Weights of a small transformer language model: capped logits, 3437 steps.
Each number is 128 + 24 x the weight over the matrix's rms, rounded and kept within 0 to 255. Layers, rows and columns count from 0. Numbers have three digits each.

# layer 5 MLP down (transposed), 768x128, rms 0.137, rows 664-767, columns 64-95
120145130157092125125093134128152134136153141141141141147092156097082116091136118116145091165124
099129138148089105138121115160138105135120154194128189122121091129134088108138104111140104154136
146132128112118108118140151154121155096105140170121152126121121132127161171098133165151106128138
086112173122130145120106134089080105125098137101135117136154170105139153153133135127144131124136
110130122119069087143122170153155161141109124172099149135158106173128107096104120095109111154129
148144081119140129161094103133100113137145082104152120120107105145148173106095132096108115115072
131109085150131125102139112123139133095192064067139121127136123095132110125108169126090099082096
169099116141092195155142110113158128146144176150125150127153114146130132109164170132083130130167
129121133133139107125127148113145155143151095102124087140069126142150165127156107149148150080121
157145118102150184150150136120117101134133127154123082151095154118136145170175151136187146128131
108156138102154126130132081108129131106089096148149144115143097127095094142088142131122093122126
163172144120118125120125109099171107117126115111151153100151138126159164143118142165127089136092
136116171120107094146171167139151145128123144141149124125096118146152132108151158107161150127138
137134101173122135113113128110114122107111155147075115089105127110148106115119128150148132119136
104103159161130108155124163109138110166086146119070101115129136117132124154127129137113121158127
101081109132134089151121111130203143115140118175093132108072146111135151140141115137104108128146
097103142131153106128123133114144127125139080111133142137127120134168142118146131174109076104127
079125102126086124137098113158133128125105128142102122157123101089138114114143096074102124122120
126132089137092107138153174122202103114119154146138130144144157116121144104161112120138124118147
140102119138178169156137160105140142108145126153145149133117083127126139140112140134135119145117
077124151185100153147098138145120087098111119136153144107108065111058115101161140166078111155156
131075124093107168136104127117132120103138130141110108167136106184124125128172153108130155162122
106109129119072113100155140132114128133188058138146118093109125102086150150098168141119154105166
108121145148141146145115124142155100141168163181161131120157127125109121119129134094081108101123
105126117190150141121113142088132071108126133123144149132126121126120133091116097135156141111121
124104076138134115104135101134118113174192094133149164171125116132088146164101098106123126139140
122117118162092129131158104115138120103122121114155139139132104112164123136115067126104144143127
152195126110146166121131152136085124105141140127100156082146146104122108136100129093100138129156
134115138146082125132107146085108102158139125117115097146114141093113165113120091140109163092151
111113150127079149148103088126120123143137141122120138127095115147145125101153129137132122125167
109090122095120132162149134132122162082112098091144126150146151081148157139146112119145119162118
125126131150118140092125117134171098119105110114091099145138131144131097166125130157119111166093
155127129163146112130100100107161128134132136110128097120119146119124156104167113104108070123170
113177114131155129146115108132117074103114145131131121147127119126160148167149138154076100128139
117139151090122173160162145111134098159087099136110146140137124147127140150143106127152160122161
119127133139123107149152110121119138146115131137170141110127142061134103109092114148141143129113
122093131112150201129122131113115119173143134146137113121151107164145160089140105124181128102095
126158107107134126130089152151106124124106109190124165141177135129143156139140124145152144107118
073125128196124129137099106144148147119123127140144134130122129128142141188161150098153128082127
119122164104091179125131089124091142144140100135150117118199158135113102158132187138143104084173
131091132120142140191088090137132174116177154116113153118143111118103159110121149117090111148141
125055119088154154118116141135114091114078107139121143122116160105147148117118098158135137148155
066143114132096201123119124156186103132125190126124117145157085129095155124104106108127137168130
156105123107150133158141106106167184116140137133162064170134117124141118155133082131052139147109
145150132107138122069157121095090147164110120126156134142136133137119138087107101144149080167119
134149168157133186118176118112142117129121111154140096134151120133096130123161072127167104108124
102124116138125122143117138107163141145095109089144108137144111153177121116125167126152124108106
137094105165129155141126122098154104084156097116126160104141107125124093163072144191153116108146
102094107146131175108136118123152129144099143121112125106144101092124123127169107129135184101141
162089108109120138168103105092097148108141140104105111136117124099144148119140131119127140097139
095124114116137151150195137134143138114124123113122124147097134134138172152176125150170111113101
108075127150103163143114143099159140165126105082120138090108109147084102105177127146138098107135
168117146111090167178144097110161162134111146111129137136150116112132092119092112102122149056154
138125110165095097117127145152118106117145153115091138116151152133130074147125129139188108149100
120168139086152149107171116134154102163134108131152114165108124092132130124098110048165157090142
111168112131137108051160147113118145124159144114101183115132120137163104143075156109107158146143
147131105146148130119150094098098118151133154119146089108121100146113133142101156140114139154129
118152102111133124100147098163130140098074144126124131049153108141140180116118143146166137138109
104123098102100101134147115146112124118148150159105114116111114095097130158122130193188137133140
112132130128162141113110117169106109134125076151142131139139118135094113133098108124096095135154
111127140093079135135141112147145092113099100142127147116113119134150137167149145139159132094155
119133156162166135110102105135135098109088141130131133132143140158129148190114164099120142128153
134146142106173162143106150150113127136093103123157126121118147152144182120131118197156121134119
095111136145138141114202149145117130164103114157121147113143150163119135137127107127159144116146
148138116117118145087110169145133102124112096194102130119097158128124096117076148147120118068128
122143116099138141161171182150076151106137139119077156108121106086161084102097151135145115109118
140121153142155123137114089119134111120106096171144168129131174128167121143169170143124127120145
094125104155123128146153114110111136135131144152117116137105125145155149078130134142114111136110
149143131122131146148117073072141177148133152175109148148174137145136185145154139121121077132113
131121094125123124155147142105138117175145159123133149139144154130116119147108122166135137122124
137145130101109127131117156166137120138183108150155115146082112139121093141121091125158178095121
108079168118106185143099098127150123105142170116144107150109147124121137119124147139131097136126
133083155139159092126142178141168127138107087099134102112137110104103097157100121121147121122162
131153115133182141128115115110126133116144143119157136153138147100112130097145118165106112096096
128089132133092117174120159115143111076092104132158134069160133107106092109166135124114152115126
126134131125122151136119150113119122113104130171138112140125135165127077108150137159114126122155
105149152139104114098123118176115133126138075115080163154122120117137128132155082145148119148149
134117121127083126108131155138151105145144141151122179147127125163139150131169173114148144132135
113136088102091158088131134108096122127082091127094110112141146134170128171132110144136122092098
090150106162103155151118114116143117144166110143135097111121135116154150140138128109134128099088
178166084109111141114112119171133126115102096141160095144093135131152122147146101142141151126116
161142093142166128081139138133109136098162134108128177088126161132176082118115133135126164114107
140168196152157085111116111138110144140147129137100136139148090148144145116127125122096120195131
122144086130120147129168133145133126150157116120141119121101108082104093116115144159113158142154
148134135125163146075127147203140126151148131136151114161143095147121136131135136164107139064158
125118131112091088144103112119127165150108122184124141124152153104158093115135154117126134106111
063119152137124101105159123106123133111187108145149151107173127124138129151102114116161148105147
162142140168134121087131136122185101140159119096111105088157122134155076169106107119107159088133
093101150137126123104159145196100109088083133181141103075151127118108126147156151130150139136131
074155142118121102184127118141118136131106121122128132154095133082105147126155132128141118101092
143112170071088105166165127135170147146102148124104101129153129085145111129134143151146089093155
103131165154164103162127122174129117108093157106139115113091125130141131131163081126158162103161
141112158148177096154159099081111153079127177108138084150161157139092133157143124140122104140133
121145131159141126128147109104143125120137099129108133149141107131126120120112137110122152144109
173136142151148130106143132111094119175167130141160162162147117110115138115083140103121102148132
133143133126125102145143127109118153116097127147085127131164136113135075151136130134172119125113
095161141148110113143125147111145136180074149105131155130107141127112132156091111115088136143137
156164156144131143141182113113096140112146099136155129141142167127135112140139159133080107118114
101075134122110125125095100115164106134136143126152162151131121166120071095122120148193109114099
163112106144122154096150129123102156143133124123099126129154110148093139092125147147097097134152
111141132123104131177134094115171132101139122127083098093132137109116124126136121086130117141138
092086142127136115079112146110117137132149119122119098118055120159133134179131092113141132116092
124130157152161139121135125098151132139167148135156077136076151123129112113116167169147130140097
147123155133139120150104144137133123124128139126114092118152184149143154091177112154142103128140
# layer 5 MLP up, 768x128, rms 0.141, rows 665-767, columns 64-95
120104124119161106146109142127129092130142140099084104138049160117138133149151171148145091109108
148108123126099077142123136113110132149121129099126113144111133126132118119141122072126127121128
142147101123114112143142124116144103085111154127147118134134164169149090130123136147112122112128
116142102111161143122117106095127111125100156140139130115147110108156120109147137152106102097138
105141099148150123095104119164133138116084158141125086114161103149142179157153125150158123130137
112161162099154134148121129108114102126113157147116158156153154153113101147105170112162124102113
104130126160138142174090110123136136161139115099124132133103144064169140142131111100144142143080
173129089127106146109121106173153105151112110127074101174129109120112208124125125113102131196109
118127132171122165108110159115120191127102143136145111172153129104133099140116119104121132123141
172102101140117134124163167103109150085160128131138130147096134079162134154186176181123145138135
101152150084093138110110099149102091113150143130092116111145136145122113137154125151105133131106
120104131097135165151118181135139132126163156098127153143140093101161166165142146141149129124125
118164141124145135109139114123053169115087100125164101109143179125140101181127169164117123152104
158163157115159113109153079109048089135125148134123150123140156075085148117151130177149124149130
117140140132136079129128135125128065111144105143168124168116132121109166156120178181151107112086
124108141135138143146106137148167138093134135156144130133116120119128141163131136127146154149179
143118146087131099110119137103114132128119103076112105152130140109176116090115115143131113160124
136156134177179137112160153087086123101111114109123142139130145096136141150095135165134061155160
114082159127119118164168103123127122137076114142106185160113149144181117149169108144109099139154
075124107164137147097169110111077132135096138157082086161175125152101151160136108125158171075093
116140152121136118138153119131121143122144100130148180144083128122169177101134107146145148141152
130137098139117157151078121126111138135135129144114150118106161113120181127153159117140101192121
091154105111128130133090144087098113135133147165120165122158149151121141166129126117105111119137
122162114120113115139146103159152124133150107138145117118121147122144132168158138140108098114134
092164120108094128105113093140123107098123158137160139125152128091070118140149107129178115128123
108141093124157106133099126109140101123106113138083114107136132146131160210122127103110078096156
114135107141125117149104105138085091145101115115168124101106105122150129148122128127146110103130
114142074115095151184140102137167106089154118153154089143132139134108138124163101142120090102106
160134127133139178168161150106150123155127156096215162102122118158119132170121122160131121144125
123137152136080132119118127126107127132154151106151168113124139162118138121136128139101128096112
121135110107155138152082112118128154100142117127121145130140133130141120140110077141136095111147
134152113089154142086110106103128091157114136162120115053163163148142118127128109132150099150135
119109103126127155112113122163142140096112105115104122100128119164179144119091115149080111124140
110153114089147178132078125189142126125126155137147136085133106112133152151118164150159141125130
125117120146131181154164144144140136153142133171104165158132099114124123147156147110123119146151
170112130179152112144140114111165088115143148113111072119134132123115153133138123113129148098098
126133166113172117124139130119136114127097145129110154142094135121125135130167127153151120174113
122145092129105120124111150137145125148138109165119131087093107111140171167132095104099145107101
147128122143135162129122110120110162135070161129122135165121086128114126074148123120132080141095
088128120114157156117108079090106137109168070113162143127129143141126149178148163173152103159159
161127081101118139149170176163109125142147145126125162152077145141145172123105140141173158130139
122130088133076150097099104130154094150133157151144131107141171145110166134138091149109093130065
125116118139093156160130083111172198102095147164106130132103131125112145100133129091141103111132
118134129123129131152115154104139103086141126083168134143140102137143159153111194111186125138129
114175149160149170176141136095103158168164103103137121174120134145137127106107153135120120158149
152120060157122169139131112123137159120110133114116131139143128123148093113118128152134117133154
183157082086116118129127128153133120124097125144143146161135141165130043162120138140122124136127
105122133167113140133117133092153116105126142095149127143117184096145112146146097131088109139119
173149136154091119133142112096127154112120169170116135127136141123151134156115160179166116110108
125152107175104107114131121100135121140149138157128115155139139143135125132137121113092172158167
127133149097153134158150097072145109083156062114138104134113110137111114127124114139167108111114
159151125084123181105130131134117088118129106118080098166067150104144130179105107165170119087122
150086121141128161175198133099136100137088096126145169128108155178125126164133124146095174131134
127123129111125122127126130139142133123108097131119096129096137162149153141106122141133139093149
142090125154105153117087128119182138173121094118126099150101156142134115168133085161100133101135
095146140118086178116112140076115140093137089141128115126092131140122103112137112125128100161064
147100146114134193113090108119111142095134113120134117130164127138135120107098153144134091098115
133119099086094138166176110090169114132121145122122132160076121157113090150133136148126079141168
118143107125096142142152143122140126127121140133114130126130155145127121120108153190067138105129
133170125180117115111120144122120103118142127149150123137148136115133128143089084131135136145095
163116114085148131117163118101101131121075158121159111169137153123112143104140108125127141120101
118085132114124179128101133101116108165133111126125144130152120106103129114109176125141124094126
120149126152142116143158112121127147137122105112155133132122128124152082093108129151150120118091
128108111169154146151130140118120112095159094143157110131121101136155114148154117143112109095178
188108134162144084144150093103159071110115148108159115144113148111142150096086129137153142163099
134113090125122114105129181170126138137129159186138104103153111127115178139115131090120079135124
117136145096119159174109149117104131157137143112107121120137117147117198161119146116147194114109
154163146135130131140143125133153089152129156148130116085119147104082114132132161145113121163111
161157143097107138112132121106112137153096095096145126123165117129151081130106137112137150150123
131122130150113135119122125101103137127183121115116077122105157126148114160136095161123156152114
092156129143112099160110167157125109110169130114130154128094174121124141149087185149125143105102
161114088139128108112160124115132193108144131136123102167098136131118139164110130138145125146171
134136129123114154212137114139170119148159143129139127142165155100108165154106098122136124111141
109130097174117162153144165102133127129127124156144153114106064152118112110140155130109111158127
136112136141091141137120135142121184141115109150119178130133137090109137129101118120105064163128
131167074153136168124126057143136122142111137127106153122094130131148154100145115140150102146088
104190126073099097139141045152126131122154158132128154136124105170142125095134115126126158132114
155095170156170138118147118156129078136170097123133091117098118114111155130127078121147093129130
151129147118091111133134145191148085172149131104129111118121117100116196100163107123130132101114
114107152143122122111124135061155122097129129109140122147133132123130141087129114135127109107138
125151112128079113136132092163154130066154117142120116165153131150096100139123112125110182092141
147159145106117200112169113126110089093157120127116136148099132093136152164154075136115114163123
127133159095151166065108110138143145115135124103150104127117171127150115179156121114113118142112
102134038107165134133123094099175128132127120117112145175063154130112164147149178124100122145140
119141150129095141096120157099139106085121115100129110143090124120100107107066094104141142120127
104113132138174110125145136132138146115176116090103122092200117143123152114091152146158131098138
107129129126121112158149134099093115164106133091154114169113121120136132144094107081128111104145
171109107098100168159140125137092147122111140135109172111124117100187137133110125145137140114107
126167137144110152126115152136132127149157133119125170118163125150150128110159162157131131104133
136143107131105112072158120111123120111134119138126039117121191161131113132109106137112109142166
091100136142129118129152138109109158102134145131141103110132159121103141147114122169130114092105
085151121089121127144141120152174127098129146119091154110142120092077130190140131145140134083104
124113146124113100117148132139172144143124138126117110100122153161123160128127086125138143121087
102140143134105130123153126142141144119095109149106083084139170138127174129165099174149124145118
132135111122145113096133110093105145129112119133140134165070150124112131163113118116110117175134
118130167132119121094086148109156132105127158150137101138123140095094090144154110124091115118108
141125108137077111105131125157153125160081104157133125172144113123112096158146103171167084127131
157140125074150126113116139138144141112105096148122128154101155136108102164129117112135097166084
105126105136155102165136142139155102082109131117148162108117127124138160134141109109119178121095
110108122141139151117137113135162085116077148123146159140114118126121120139153147134137177107147
158122117120146151123071146125113118153171144079111106136168091138179113114099133140149121150141
137155161119166130096137133115116106121116170142125120125114121128122149154151124110105159106124
111157130125120143117123127140077098103160120106109141126108140114168130092149158126159087118052